config.yaml
rope_fraction: 1.0
attn_scale: 0.0884
beta2: 0.95
final_lr_fraction: 0.05
Each number is 50 + 15 x the weight over its row's rms, rounded and kept within 0 to 99. Layers, rows and columns count from 0. The size before them is the row's rms in percent of the matrix's.

# layer 2 MLP up, 768x256, rms 0.228, rows 663-767, columns 0-63
101:65 38 54 52 70 81 47 64 55 56 64 36 30 45 49 35 58 65 62 51 51 36 57 61 55 81 16 49 50 55 76 41 47 43 42 46 46 50 29 64 53 59 66 41 44 67 41 25 64 48 43 77 89 33 56 37 67 48 87 54 58 50 59 15
097:60 57 45 52 47 45 38 61 64 53 39 36 54 44 34 18 28 52 61 61 48 34 55 49 59 57 58 21 42 58 52 31 24 41 47 31 73 44 59 44 46 48 56 44 53 51 73 58 89 66 27 32 53 59 47 34 54 29 51 30 49 67 42 57
103:30 49 55 48 45 58 44 56 51 39 44 36 40 52 64 54 55 42 54 63 77 65 46 18 67 37 77 38 41 47 51 50 47 27 38 47 52 38 62 55 50 53 55 42 65 68 29 35 51 74 48 45 69 23 49 48 54 32 58 63 53 52 46 55
097:56 36 70 52 76 46 63 63 33 40 63 41 55 21 82 53 47 48 66 70 40 73 48 44 44 60 61 46 49 40 43 34 61 38 46 56 19 78 43 68 44 41 32 58 55 66 40 41 30 58 62 39 10 58 08 69 56 73 45 44 51 43 88 43
099:51 36 48 55 66 52 41 32 36 50 44 49 73 46 59 58 54 50 55 45 53 54 49 37 57 62 45 35 29 56 63 49 49 24 71 55 63 42 47 07 21 75 30 43 67 26 57 37 32 66 43 65 68 64 51 80 20 43 29 69 46 29 36 53
094:54 50 12 50 52 54 38 66 61 38 33 58 41 66 62 29 65 62 72 46 49 42 86 36 55 38 57 22 54 63 49 67 55 39 46 58 50 50 25 60 38 47 48 45 47 34 41 59 72 69 54 32 76 42 66 22 59 59 55 44 26 56 28 14
106:40 43 47 68 65 59 45 84 40 64 46 46 56 31 45 44 57 50 28 54 60 45 51 31 67 49 29 52 49 72 32 61 26 55 37 50 65 53 76 31 40 44 43 62 45 51 63 61 72 41 86 64 55 75 31 36 46 16 24 33 57 63 49 53
099:68 51 67 59 20 74 29 33 77 85 49 81 53 31 42 50 62 54 39 48 64 76 27 49 60 73 56 48 21 50 49 28 43 54 46 45 54 51 46 57 29 58 50 85 43 35 31 28 45 52 44 31 94 53 46 74 37 80 29 23 63 13 39 27
099:31 82 21 53 61 53 69 65 49 60 46 72 27 34 62 36 55 31 25 27 30 49 67 91 40 80 21 64 81 44 38 34 42 37 33 48 66 34 57 69 47 66 34 51 65 76 36 51 38 35 48 36 43 44 71 45 18 59 61 72 22 31 23 44
101:35 21 12 61 42 59 63 80 47 39 59 60 59 59 66 57 50 57 66 61 56 34 77 50 47 37 65 20 51 33 32 43 29 58 59 63 59 88 38 39 77 37 59 22 58 63 31 46 12 62 52 48 31 49 72 58 56 44 51 87 37 49 59 61
100:66 59 24 66 48 43 39 73 23 69 68 47 46 32 43 63 30 43 50 51 85 44 52 43 32 75 41 59 56 59 46 53 15 68 27 38 42 26 56 60 59 39 46 48 53 60 52 32 40 69 50 46 41 16 58 12 45 70 48 43 51 26 57 53
101:57 36 58 61 45 20 32 36 59 65 45 61 62 69 29 53 41 53 45 39 59 63 25 73 45 55 57 45 44 79 81 60 42 64 75 51 48 33 47 52 51 40 68 40 21 49 53 62 58 68 37 66 68 49 35 44 35 31 77 70 65 88 53 65
105:51 57 31 39 40 39 60 83 43 28 32 43 38 41 50 45 81 49 65 49 53 61 41 25 58 39 74 38 32 76 88 66 43 65 53 43 59 47 33 68 41 34 32 91 53 63 36 41 67 78 37 61 49 50 62 58 56 41 60 39 57 53 38 36
102:56 49 28 13 54 62 55 51 51 45 76 56 38 36 61 54 45 34 48 54 75 60 64 55 48 84 69 56 50 38 49 55 54 58 64 53 47 46 14 36 39 32 28 27 46 64 56 41 54 21 71 57 56 77 50 49 57 68 41 48 28 85 30 75
087:43 46 43 31 56 51 45 54 54 55 39 62 45 43 55 43 78 47 54 31 44 65 57 10 81 52 58 57 27 65 48 66 72 30 65 73 34 24 42 52 27 43 56 65 90 50 51 42 74 44 39 46 27 51 47 73 49 55 69 39 44 37 68 47
104:44 40 50 16 57 42 62 58 60 40 44 48 45 70 61 68 81 38 48 51 39 47 52 63 33 54 18 31 59 59 42 55 34 23 41 19 55 53 42 70 46 33 68 63 50 30 54 38 62 23 30 41 41 73 50 40 55 63 71 28 69 31 38 54
104:79 20 67 61 69 65 44 28 47 50 41 24 41 38 66 60 71 53 73 18 46 51 37 52 45 61 60 55 50 60 68 50 45 87 39 39 79 46 43 58 51 17 49 38 66 34 54 36 81 75 49 60 50 98 62 36 55 43 37 29 64 51 53 25
095:26 60 47 62 49 39 32 51 35 39 68 55 59 36 57 64 50 69 52 32 55 27 51 41 67 18 55 73 41 33 60 28 71 66 38 88 46 36 35 53 58 38 31 59 58 62 34 53 20 87 31 60 43 56 55 57 39 69 45 29 63 41 65 38
119:38 33 38 15 45 42 59 68 44 76 50 43 65 45 40 41 45 13 20 36 36 60 27 31 17 54 67 34 33 56 78 39 60 56 64 28 51 56 52 50 47 63 70 60 70 23 50 40 45 38 27 40 37 33 57 36 25 77 55 57 65 62 50 47
098:51 55 57 39 48 51 48 50 49 58 79 32 31 59 64 59 26 75 32 49 62 41 52 45 34 58 50 55 27 54 60 59 74 65 68 58 31 75 34 70 43 70 45 70 37 39 41 50 42 51 41 51 23 38 49 63 63 75 72 25 33 64 53 46
099:58 46 55 61 27 47 36 23 27 26 71 41 44 43 20 59 37 65 45 54 60 60 46 53 50 49 59 37 54 35 62 63 61 49 65 18 55 46 59 37 46 59 52 75 35 49 56 35 80 63 66 28 62 47 44 17 82 45 54 34 68 59 25 56
101:75 45 43 61 54 40 30 46 57 70 58 49 29 42 66 47 41 74 57 58 54 70 62 43 36 26 56 48 48 42 53 69 74 59 44 69 16 60 36 42 26 47 29 70 23 66 58 48 49 54 30 39 39 54 68 31 32 33 49 43 58 72 31 70
097:58 27 31 48 50 48 43 38 20 50 31 57 92 74 55 55 40 20 37 46 43 57 51 47 19 60 79 52 36 84 57 56 61 27 65 58 30 33 29 63 83 49 59 22 51 45 27 61 58 51 50 44 75 60 47 59 27 51 48 61 43 35 51 56
103:49 41 56 00 46 43 50 63 42 20 37 57 30 19 43 56 42 32 69 29 53 58 30 50 62 72 65 55 52 73 46 33 80 52 55 58 54 75 34 39 43 59 37 15 53 59 56 41 37 55 35 46 30 34 77 64 84 61 52 60 38 32 62 45
094:83 78 40 44 62 41 92 40 42 42 44 76 70 49 27 37 56 35 74 31 58 39 33 43 61 52 37 55 57 59 71 49 47 37 43 33 30 54 56 64 36 39 41 53 55 61 75 56 60 42 43 28 41 22 37 37 60 58 42 86 54 50 58 24
093:60 65 48 33 42 68 73 50 50 81 55 49 27 82 17 55 41 64 43 64 62 52 35 57 27 39 46 54 71 37 42 54 34 49 39 31 64 44 74 61 77 56 27 59 55 64 55 81 23 75 20 47 47 43 53 51 59 43 23 47 32 37 28 47
105:55 36 84 49 25 40 49 57 47 63 58 53 48 42 44 18 39 53 44 54 37 65 55 21 32 38 99 64 39 40 51 57 41 40 33 43 43 40 53 42 31 70 56 42 67 41 60 64 46 51 50 69 53 47 48 47 48 63 56 43 42 51 34 60
099:72 56 63 18 60 47 42 52 62 33 35 50 24 41 50 49 57 55 51 18 52 39 69 50 60 52 52 46 26 94 40 35 74 69 32 52 62 63 57 39 46 66 39 43 56 37 53 40 44 38 36 46 62 52 65 25 51 54 34 71 61 92 18 50
094:42 58 33 24 54 41 53 49 65 33 48 59 28 41 81 37 31 59 46 53 61 66 34 68 26 13 59 81 40 58 69 57 44 43 42 45 48 49 38 22 53 55 57 29 46 45 41 46 24 53 42 51 46 64 32 69 43 57 72 42 20 34 53 34
095:42 34 79 71 62 36 76 43 53 59 45 30 35 29 38 50 47 35 61 50 51 43 32 64 27 06 42 58 68 29 51 46 51 50 55 54 46 25 49 57 18 32 48 58 68 64 31 51 53 60 31 62 77 31 57 42 63 53 53 52 57 49 52 58
104:44 59 51 56 39 34 21 60 31 58 56 53 49 72 42 57 65 49 43 61 54 51 58 52 44 53 54 68 25 38 67 52 53 67 43 45 27 60 51 56 78 44 57 56 52 86 37 56 33 39 63 42 63 26 34 75 30 65 50 38 40 48 80 58
099:59 49 62 36 40 50 85 64 45 26 21 48 79 33 72 41 50 69 35 28 45 36 59 72 66 68 54 64 41 62 77 48 67 55 56 62 65 55 64 43 59 77 71 39 29 20 53 54 49 72 69 35 36 62 72 66 62 67 74 48 51 45 30 59
097:77 53 49 77 81 45 66 68 84 39 44 71 50 67 45 67 37 30 66 21 27 35 78 47 43 65 46 50 47 47 36 56 52 56 29 50 74 65 25 19 43 59 61 56 65 48 32 31 63 43 58 43 55 55 39 23 87 68 47 66 64 31 49 50
098:53 39 73 57 61 48 48 57 49 45 49 30 32 74 66 79 77 63 51 50 36 41 57 48 87 55 95 23 28 59 36 52 43 67 65 34 35 68 62 42 58 64 53 53 35 52 51 52 83 65 40 44 47 27 59 67 23 79 55 34 76 47 34 46
097:38 74 25 48 48 52 44 55 63 68 49 44 58 65 80 62 37 46 43 49 75 62 79 58 57 34 38 32 56 60 31 62 52 40 60 40 55 50 31 53 46 55 47 43 60 87 70 56 80 43 46 30 43 67 53 67 78 50 39 56 40 62 53 28
103:52 22 71 71 45 70 62 45 36 42 54 31 51 73 56 47 36 38 59 44 66 29 60 47 60 51 66 59 65 22 36 62 52 68 29 67 53 34 74 61 44 54 61 73 15 42 14 35 15 42 37 69 48 53 49 63 33 27 94 42 69 36 57 50
103:54 52 34 27 36 52 54 44 36 35 31 29 55 22 70 20 33 41 49 37 53 50 59 43 64 68 49 42 72 57 63 57 71 41 57 59 28 66 69 31 43 43 23 78 45 45 48 59 59 30 24 54 69 60 53 29 43 53 62 31 33 35 55 68
098:61 63 80 45 51 57 63 27 53 67 50 79 53 36 42 49 55 31 58 61 99 28 73 34 54 40 73 27 69 51 61 50 53 29 33 50 44 60 67 20 54 67 54 56 52 67 67 82 81 39 40 61 60 64 60 42 61 29 46 63 33 61 59 64
099:39 15 66 55 45 48 36 41 33 74 57 60 46 26 42 66 60 60 74 68 61 50 70 68 64 45 43 58 59 58 48 99 54 44 65 27 55 66 53 43 64 51 38 72 38 36 57 15 41 59 46 46 43 56 43 36 40 65 60 54 38 49 44 43
097:70 22 28 55 59 58 65 48 62 59 36 52 45 51 60 50 34 51 63 41 95 78 56 37 36 54 53 08 59 36 42 74 68 51 62 49 51 34 44 80 55 41 48 42 65 10 34 25 39 51 59 68 58 66 32 22 51 47 50 24 56 49 48 35
098:21 46 53 48 81 49 50 49 35 63 38 40 35 59 55 15 54 31 54 25 48 57 45 55 45 73 51 18 84 44 36 57 71 63 25 52 36 45 33 54 43 50 48 70 71 38 66 42 45 40 50 38 51 46 78 69 85 65 64 66 75 47 40 37
116:76 73 61 57 60 58 56 64 87 48 58 62 32 73 36 52 55 44 48 27 29 76 48 29 54 40 73 33 58 31 40 45 85 38 27 82 39 53 70 44 61 60 39 28 31 37 56 34 46 64 38 52 55 40 57 50 41 65 68 67 63 71 67 47
096:62 35 40 41 38 58 67 46 47 57 30 26 58 62 43 66 76 42 69 39 37 56 46 71 32 47 38 53 46 51 69 56 56 10 65 45 45 56 74 68 56 74 57 58 66 60 44 32 35 54 35 53 56 52 49 40 46 38 69 13 35 24 59 33
104:54 59 45 50 49 28 31 65 65 77 46 43 44 55 57 65 63 44 20 50 61 62 29 57 51 73 72 39 38 49 34 60 20 50 59 44 51 48 34 29 44 35 59 59 46 43 45 45 47 54 83 31 40 64 46 59 76 66 61 56 24 61 45 55
101:70 31 47 49 25 42 55 61 46 32 58 59 57 52 44 70 52 48 38 46 56 44 52 32 51 47 39 63 74 66 66 46 64 18 55 46 48 44 57 64 27 78 37 54 58 87 20 26 48 51 56 54 70 38 42 81 61 65 45 58 71 61 30 26
093:46 48 35 52 59 79 37 66 78 42 39 43 69 60 58 43 44 47 60 55 46 38 58 41 24 53 57 55 57 65 45 60 68 35 41 74 57 66 61 31 39 43 49 27 59 83 20 73 25 73 27 36 52 57 41 37 59 66 62 69 50 33 40 22
101:50 37 21 55 54 54 32 43 27 69 40 56 25 59 49 55 46 55 66 52 60 45 56 27 33 49 44 32 44 48 56 56 85 70 47 30 44 41 57 48 54 57 68 63 35 60 38 55 62 38 74 57 31 33 63 58 27 52 63 50 29 27 21 62
095:60 52 56 26 57 52 75 75 54 51 61 31 44 53 43 57 62 59 71 88 31 37 30 86 31 65 63 57 71 47 44 51 41 49 56 71 38 37 55 39 63 55 68 81 81 41 76 53 45 37 48 51 65 62 22 35 60 45 57 56 41 25 54 40
108:50 69 72 49 08 23 54 66 76 34 65 64 42 16 16 41 57 52 55 62 18 52 77 56 57 59 90 49 47 28 30 40 36 46 29 50 79 38 59 58 37 61 54 67 64 72 80 50 44 60 56 68 50 31 68 45 42 68 55 54 38 43 43 52
100:60 57 41 82 42 51 67 43 47 54 57 21 62 39 43 45 46 65 68 41 46 43 38 64 44 51 58 62 52 32 66 49 45 55 42 44 43 19 56 53 34 44 35 21 71 45 48 52 44 43 55 41 57 67 84 53 44 28 54 77 28 62 51 50
110:45 32 00 65 54 39 63 62 82 56 30 30 53 70 76 68 44 58 65 35 49 33 56 35 57 25 44 53 55 56 52 64 50 47 70 36 34 50 35 62 60 54 48 49 70 33 44 56 55 59 37 61 80 70 60 52 32 34 37 63 41 49 60 75
087:37 34 59 25 74 40 71 50 64 46 40 59 45 66 49 54 42 34 19 28 54 62 61 46 49 44 53 31 72 43 65 79 27 44 69 47 79 62 74 40 61 64 60 51 52 35 65 59 42 39 31 58 38 52 45 48 68 45 38 47 61 60 59 52
102:73 52 49 59 33 64 54 50 12 42 56 26 49 30 34 52 67 64 29 37 48 69 34 33 40 40 39 24 60 18 60 70 45 72 40 28 57 44 42 63 53 64 25 81 68 60 58 35 36 43 51 49 24 42 33 32 24 76 31 48 58 43 51 25
101:51 64 42 26 40 45 61 55 59 38 58 45 46 52 54 64 50 42 45 25 52 43 58 47 53 59 58 79 50 51 28 46 79 38 48 24 40 66 26 40 58 92 52 65 55 82 44 67 50 27 60 30 66 61 44 38 92 63 65 60 56 35 47 38
100:71 21 70 53 22 48 81 62 41 35 51 50 28 57 34 56 41 51 54 62 35 41 37 36 59 70 36 64 54 51 35 53 47 41 68 50 66 39 61 71 15 56 27 62 27 83 59 60 66 76 57 17 37 24 49 68 72 30 48 71 56 47 40 58
097:61 44 32 47 45 77 50 47 51 37 64 54 58 62 40 57 49 68 78 53 69 34 40 65 56 55 53 83 37 46 50 65 21 67 63 75 62 66 25 43 55 60 32 57 41 62 57 42 39 45 26 41 47 60 44 66 22 30 45 34 11 57 34 47
096:59 55 84 44 42 60 40 26 41 53 53 57 29 50 61 42 40 26 62 34 51 55 29 56 45 36 62 52 68 37 58 54 68 42 48 78 45 39 68 66 43 71 31 40 25 54 64 41 43 65 41 43 47 31 51 41 50 45 85 69 62 71 56 40
106:45 20 13 33 28 43 51 55 40 22 46 44 46 45 53 69 56 42 44 31 46 38 47 45 60 65 43 72 67 12 57 54 37 17 44 66 52 44 71 58 67 37 68 51 35 64 46 39 41 42 26 77 45 26 34 54 43 60 44 21 58 65 52 63
105:36 19 62 81 41 50 64 38 52 50 62 33 57 54 55 38 37 61 49 38 68 61 48 82 31 60 41 76 62 51 47 54 52 71 57 59 80 54 37 33 37 80 48 58 41 71 36 37 60 43 35 27 60 45 74 46 34 65 30 55 36 73 77 29
099:29 56 69 15 53 30 71 25 50 38 41 26 55 50 41 31 62 44 75 48 49 61 37 41 71 32 48 50 31 39 67 60 36 68 36 56 27 39 59 46 62 64 77 49 51 46 78 60 38 58 85 68 53 36 47 70 62 43 65 65 28 60 21 32
104:64 65 52 64 73 45 59 54 59 46 39 24 23 52 56 33 51 45 39 49 58 85 38 68 22 36 56 55 50 56 60 59 64 58 36 43 36 66 55 60 54 42 59 18 29 48 21 69 59 41 51 42 48 50 11 72 49 66 90 57 72 51 49 33
101:82 47 48 21 29 48 65 58 50 61 51 53 53 61 36 55 66 21 53 33 59 66 23 55 77 66 64 68 20 69 41 52 55 85 54 43 64 25 74 40 64 71 49 32 52 54 43 39 67 45 48 62 42 71 55 69 38 42 73 23 50 60 71 50
108:43 54 39 72 40 46 60 67 29 60 47 61 51 63 51 43 49 59 46 61 48 14 67 44 33 63 39 39 56 58 41 43 54 44 63 67 63 42 69 67 51 53 56 72 77 35 47 43 36 59 56 37 55 66 41 39 72 62 46 14 50 62 64 35
100:30 15 56 59 61 24 79 25 69 27 65 36 64 69 46 50 31 65 50 45 58 35 56 38 50 56 34 72 45 53 62 47 85 43 17 47 58 48 29 48 35 80 70 50 23 63 45 42 48 50 55 32 65 46 66 59 13 48 59 38 78 64 31 45
108:35 50 37 12 45 45 53 54 61 37 29 45 69 50 43 61 30 86 67 56 42 50 42 64 67 40 41 39 42 32 68 40 40 62 55 20 42 39 32 48 55 47 41 50 42 63 30 28 30 55 54 46 48 34 49 60 42 35 52 43 28 43 78 69
103:39 67 31 43 36 55 39 23 69 46 61 33 57 62 51 64 61 51 74 42 68 51 74 57 59 52 55 58 59 54 43 91 34 81 18 73 43 67 34 39 72 53 36 46 42 41 32 59 60 56 72 33 73 32 64 42 38 59 72 59 51 23 49 42
095:46 34 41 33 71 56 31 38 14 75 67 60 52 54 27 57 39 25 45 53 54 30 34 55 53 51 66 36 75 34 75 58 37 60 48 61 35 54 58 30 46 68 72 40 52 60 39 31 45 46 40 64 59 47 43 66 62 36 67 50 71 44 40 59
112:55 61 54 61 47 73 00 65 32 69 50 71 29 60 62 37 57 50 66 49 09 27 53 48 40 75 77 50 61 37 96 57 50 42 28 42 03 72 49 13 52 46 45 36 27 34 44 32 54 65 36 46 79 40 55 75 52 55 24 32 77 62 32 54
096:60 29 61 37 58 68 52 43 34 38 54 50 30 07 56 51 44 69 64 33 67 53 61 53 23 51 13 61 88 78 58 51 85 70 21 50 71 57 40 50 38 52 60 39 55 66 52 52 79 44 52 53 42 57 24 52 47 39 53 60 66 21 31 54
092:36 14 54 44 80 51 39 75 74 48 59 39 42 64 40 12 39 58 37 41 30 68 41 66 46 29 36 48 82 29 32 57 57 47 67 63 63 56 64 49 48 42 50 56 37 46 81 38 68 57 26 57 54 39 54 15 48 44 40 47 48 44 49 54
107:50 64 39 60 67 51 57 54 74 59 38 47 70 42 41 74 60 32 63 43 49 25 14 67 72 62 52 42 83 52 42 46 38 38 56 42 58 44 93 64 39 45 54 39 62 38 50 54 75 60 57 50 47 45 47 55 38 42 41 42 57 53 75 66
106:61 70 46 36 30 25 69 58 69 44 39 32 63 41 47 50 37 35 29 29 50 69 41 57 73 31 77 49 40 81 52 11 74 53 32 55 49 63 50 51 35 70 58 44 48 59 71 55 55 63 64 41 34 63 39 43 74 30 48 30 43 67 50 48
094:44 44 96 45 47 42 61 68 52 39 52 66 66 30 47 53 29 52 53 75 34 34 56 30 34 66 44 44 47 64 26 69 31 50 55 33 53 55 38 31 42 41 55 46 24 52 99 31 68 67 44 72 42 46 44 44 27 60 56 45 65 74 33 57
104:63 70 69 57 62 44 54 40 57 31 47 49 63 54 86 21 66 39 48 73 39 49 49 47 37 40 33 49 64 39 51 70 00 32 50 56 73 50 47 47 70 33 64 55 51 58 56 54 49 39 80 28 57 67 64 38 31 50 21 55 42 40 49 76
112:56 36 54 37 54 48 53 30 40 37 31 45 39 34 28 81 47 85 47 56 64 63 40 60 46 55 23 60 51 49 80 45 61 34 63 65 67 77 47 62 50 50 33 42 39 64 49 86 46 49 41 63 56 47 70 58 36 29 35 59 38 51 42 48
091:72 55 33 44 38 57 46 48 70 65 56 36 67 32 40 37 48 36 50 47 72 99 51 72 66 56 38 63 66 76 43 08 49 49 31 63 68 48 59 71 45 58 42 52 54 53 26 36 67 66 50 35 60 43 24 47 64 52 67 42 65 47 76 34
107:62 41 58 58 72 51 49 67 34 09 26 44 47 55 60 58 63 52 46 55 53 48 45 71 79 39 48 26 62 59 38 43 58 77 61 40 15 28 66 37 31 55 37 34 33 68 26 47 32 45 60 41 63 45 66 53 50 52 49 68 57 71 52 68
104:33 58 59 45 59 63 51 74 37 34 65 44 52 89 21 27 60 41 55 55 46 59 50 61 53 55 82 69 48 39 49 54 69 62 80 37 56 58 17 42 61 41 64 50 37 44 57 51 64 62 53 50 37 80 22 78 50 53 80 43 21 49 59 49
098:55 30 86 57 57 65 26 32 36 47 44 66 36 49 46 56 47 36 48 43 17 59 48 29 50 37 69 48 59 44 67 46 59 54 42 52 60 39 42 55 41 55 64 83 43 39 36 28 55 41 66 48 44 48 59 41 29 51 46 62 64 40 65 54
101:38 25 38 63 44 28 46 44 48 27 76 36 52 48 58 64 47 51 37 69 55 39 60 70 44 65 54 63 41 27 52 65 52 39 58 71 67 51 48 73 54 54 32 70 21 52 73 47 59 58 34 47 26 28 62 14 64 84 46 09 20 60 51 48
104:48 50 37 60 25 53 48 94 55 56 46 43 48 37 61 76 58 60 62 26 53 37 57 29 61 59 45 40 64 53 54 32 23 34 54 46 56 50 65 33 67 33 47 26 63 51 54 56 30 66 43 41 43 68 29 50 47 52 36 44 39 41 47 69
100:50 54 50 56 70 55 53 55 57 70 40 27 58 36 53 46 37 60 62 64 62 61 39 49 55 60 42 13 58 48 38 42 47 56 37 51 54 65 36 68 52 83 58 52 48 46 46 33 14 38 53 53 55 63 56 08 07 48 40 30 50 60 46 70
097:59 42 91 42 32 50 54 31 29 28 62 59 63 42 26 21 30 41 59 59 25 71 70 66 49 63 48 38 47 59 36 54 69 52 97 43 67 51 63 47 54 37 64 63 35 51 04 93 31 36 46 38 48 32 47 41 77 70 39 59 30 27 35 47
098:36 63 58 63 62 67 45 73 48 15 50 60 46 57 61 58 66 49 78 40 43 40 49 50 59 32 27 57 89 74 43 56 31 61 57 52 47 44 56 71 67 39 92 57 44 56 53 65 49 46 44 52 35 64 39 51 57 67 65 66 58 57 56 43
095:35 57 59 52 54 55 41 56 57 49 40 60 39 40 35 54 19 71 52 57 50 53 43 34 49 56 48 46 44 37 54 43 55 55 41 45 31 48 57 55 62 32 39 23 52 49 42 17 48 49 37 36 63 66 58 54 51 56 16 68 52 68 52 67
097:33 61 26 45 43 67 65 37 47 30 29 76 46 31 47 43 63 62 60 28 47 60 19 51 63 31 65 50 35 38 67 28 38 20 63 41 54 53 45 62 59 56 59 71 49 45 69 63 34 58 82 35 56 66 25 45 71 48 38 39 54 44 64 63
097:30 45 59 39 53 62 52 45 67 39 75 39 45 34 40 48 34 40 39 40 37 49 75 58 47 41 90 57 66 35 48 36 69 70 42 44 38 27 60 49 75 65 43 41 09 34 66 56 40 67 42 37 24 35 58 84 63 35 74 59 50 38 42 66
094:45 42 66 45 43 30 57 66 70 45 68 64 59 31 69 74 47 57 56 47 35 60 39 12 63 46 38 70 55 46 71 48 31 64 45 61 32 39 43 39 73 52 53 54 44 49 25 54 55 37 26 30 67 53 63 30 62 26 50 53 42 56 44 66
099:70 60 46 51 67 64 74 52 36 64 42 53 56 52 57 53 39 12 51 69 79 58 69 63 32 67 35 52 59 45 39 28 40 32 46 61 56 53 51 62 41 73 67 30 56 42 72 33 55 44 60 64 58 73 53 63 87 53 75 58 50 63 58 55
098:55 48 62 36 57 57 69 12 82 53 43 47 58 49 62 47 66 34 56 37 72 60 51 53 49 61 34 18 55 36 60 76 46 24 63 24 63 21 67 38 41 55 47 53 56 46 28 75 40 10 48 39 64 35 37 50 37 73 50 38 56 55 73 75
102:57 59 55 55 23 55 32 20 66 21 57 37 53 41 54 35 82 42 56 30 78 56 57 51 56 53 42 42 62 63 85 48 55 35 58 30 36 36 44 32 41 56 66 40 42 71 31 42 50 42 36 52 35 79 45 27 38 62 69 42 69 37 71 33
113:45 57 49 71 66 43 36 70 75 39 32 55 49 52 64 57 18 32 71 43 39 70 62 55 35 64 43 49 58 52 62 26 67 63 20 59 64 34 71 46 24 54 57 80 56 49 55 44 51 50 46 49 48 45 37 52 58 38 33 61 51 55 45 30
102:33 44 47 51 64 63 49 60 50 39 36 62 30 65 48 51 68 58 72 69 45 74 25 48 45 68 31 48 73 38 65 53 78 41 54 70 57 51 52 74 57 65 47 60 30 67 59 36 63 50 38 33 42 42 44 58 57 37 69 54 24 59 13 44
103:60 48 66 70 34 64 36 59 50 53 50 63 30 55 61 31 51 62 49 61 39 24 61 41 50 59 47 53 70 42 67 56 41 59 61 66 46 68 68 66 84 48 43 51 55 74 55 40 52 38 42 65 51 31 57 60 53 37 49 39 65 40 58 49
104:57 45 51 76 46 46 78 44 77 82 42 50 42 59 50 79 72 64 68 49 66 68 33 30 74 21 44 57 39 26 36 70 51 33 70 54 67 70 32 68 51 62 46 67 50 76 24 58 50 72 14 39 31 38 68 44 55 48 66 71 48 63 37 27
097:73 42 55 50 43 55 37 61 38 74 44 58 59 19 35 29 62 12 61 47 68 28 28 32 56 23 82 56 51 55 78 70 41 43 60 43 28 67 47 26 60 48 39 71 63 50 40 30 44 62 68 48 39 70 64 64 45 44 22 72 45 50 55 54
100:39 56 51 51 74 59 54 29 55 54 42 54 36 66 58 47 45 32 45 34 59 74 35 50 75 67 36 30 62 44 40 62 67 53 59 63 44 78 50 67 56 21 81 57 24 42 68 50 70 41 42 22 50 54 50 71 44 26 48 78 58 64 74 51
096:47 47 82 43 47 52 44 39 24 74 40 44 37 56 56 55 17 64 59 48 56 34 39 65 33 64 28 48 32 54 74 71 54 71 58 67 74 41 37 46 69 68 52 60 70 56 66 18 59 47 26 49 40 35 65 50 49 40 72 40 69 49 22 32
103:53 50 52 67 51 65 49 69 47 82 52 49 54 55 56 41 50 57 52 48 72 81 65 42 39 88 37 25 30 46 31 64 50 64 59 35 65 67 50 47 52 56 71 49 31 71 47 42 48 39 61 41 54 40 51 48 36 68 50 18 49 63 38 33
097:30 37 66 47 58 57 71 36 56 47 60 41 64 22 57 47 38 23 66 57 23 49 42 53 75 53 58 43 42 41 58 14 66 60 44 75 39 42 63 48 82 35 31 47 71 21 39 59 70 52 42 41 39 64 45 35 41 66 48 47 26 45 37 61
093:65 39 28 42 66 46 32 38 36 59 62 31 54 22 61 68 53 62 62 56 59 71 35 54 35 52 42 67 67 43 46 07 74 63 68 42 53 48 62 52 67 75 74 52 65 69 60 38 46 34 35 56 86 53 34 48 44 34 75 82 39 40 66 42
095:82 63 38 47 79 66 67 37 73 65 47 62 65 79 40 46 55 32 48 49 58 67 82 49 28 41 74 42 51 63 27 30 39 62 70 35 45 56 32 42 44 46 39 57 48 18 47 46 82 37 36 52 44 67 33 41 58 42 47 34 42 62 52 52
108:62 39 51 56 64 57 41 68 32 46 54 19 63 37 47 42 60 66 48 80 38 72 35 72 42 56 48 62 74 43 54 70 57 52 41 72 47 65 56 50 59 73 41 34 37 32 46 45 25 34 35 27 53 71 50 70 58 41 44 65 51 25 32 64
099:56 36 64 41 44 71 59 66 68 50 59 43 65 71 60 47 15 64 65 32 47 71 55 53 33 33 57 25 61 71 38 75 61 43 54 35 44 64 57 53 41 61 75 60 39 44 69 58 50 61 53 30 55 71 39 70 80 44 45 64 33 68 26 40
100:20 29 19 51 36 27 52 56 42 67 66 63 43 50 63 50 46 30 35 31 64 32 16 40 52 72 55 67 59 33 59 25 32 53 51 58 39 61 44 55 32 87 65 58 66 59 76 48 58 44 53 69 53 63 32 60 62 51 27 52 58 59 45 41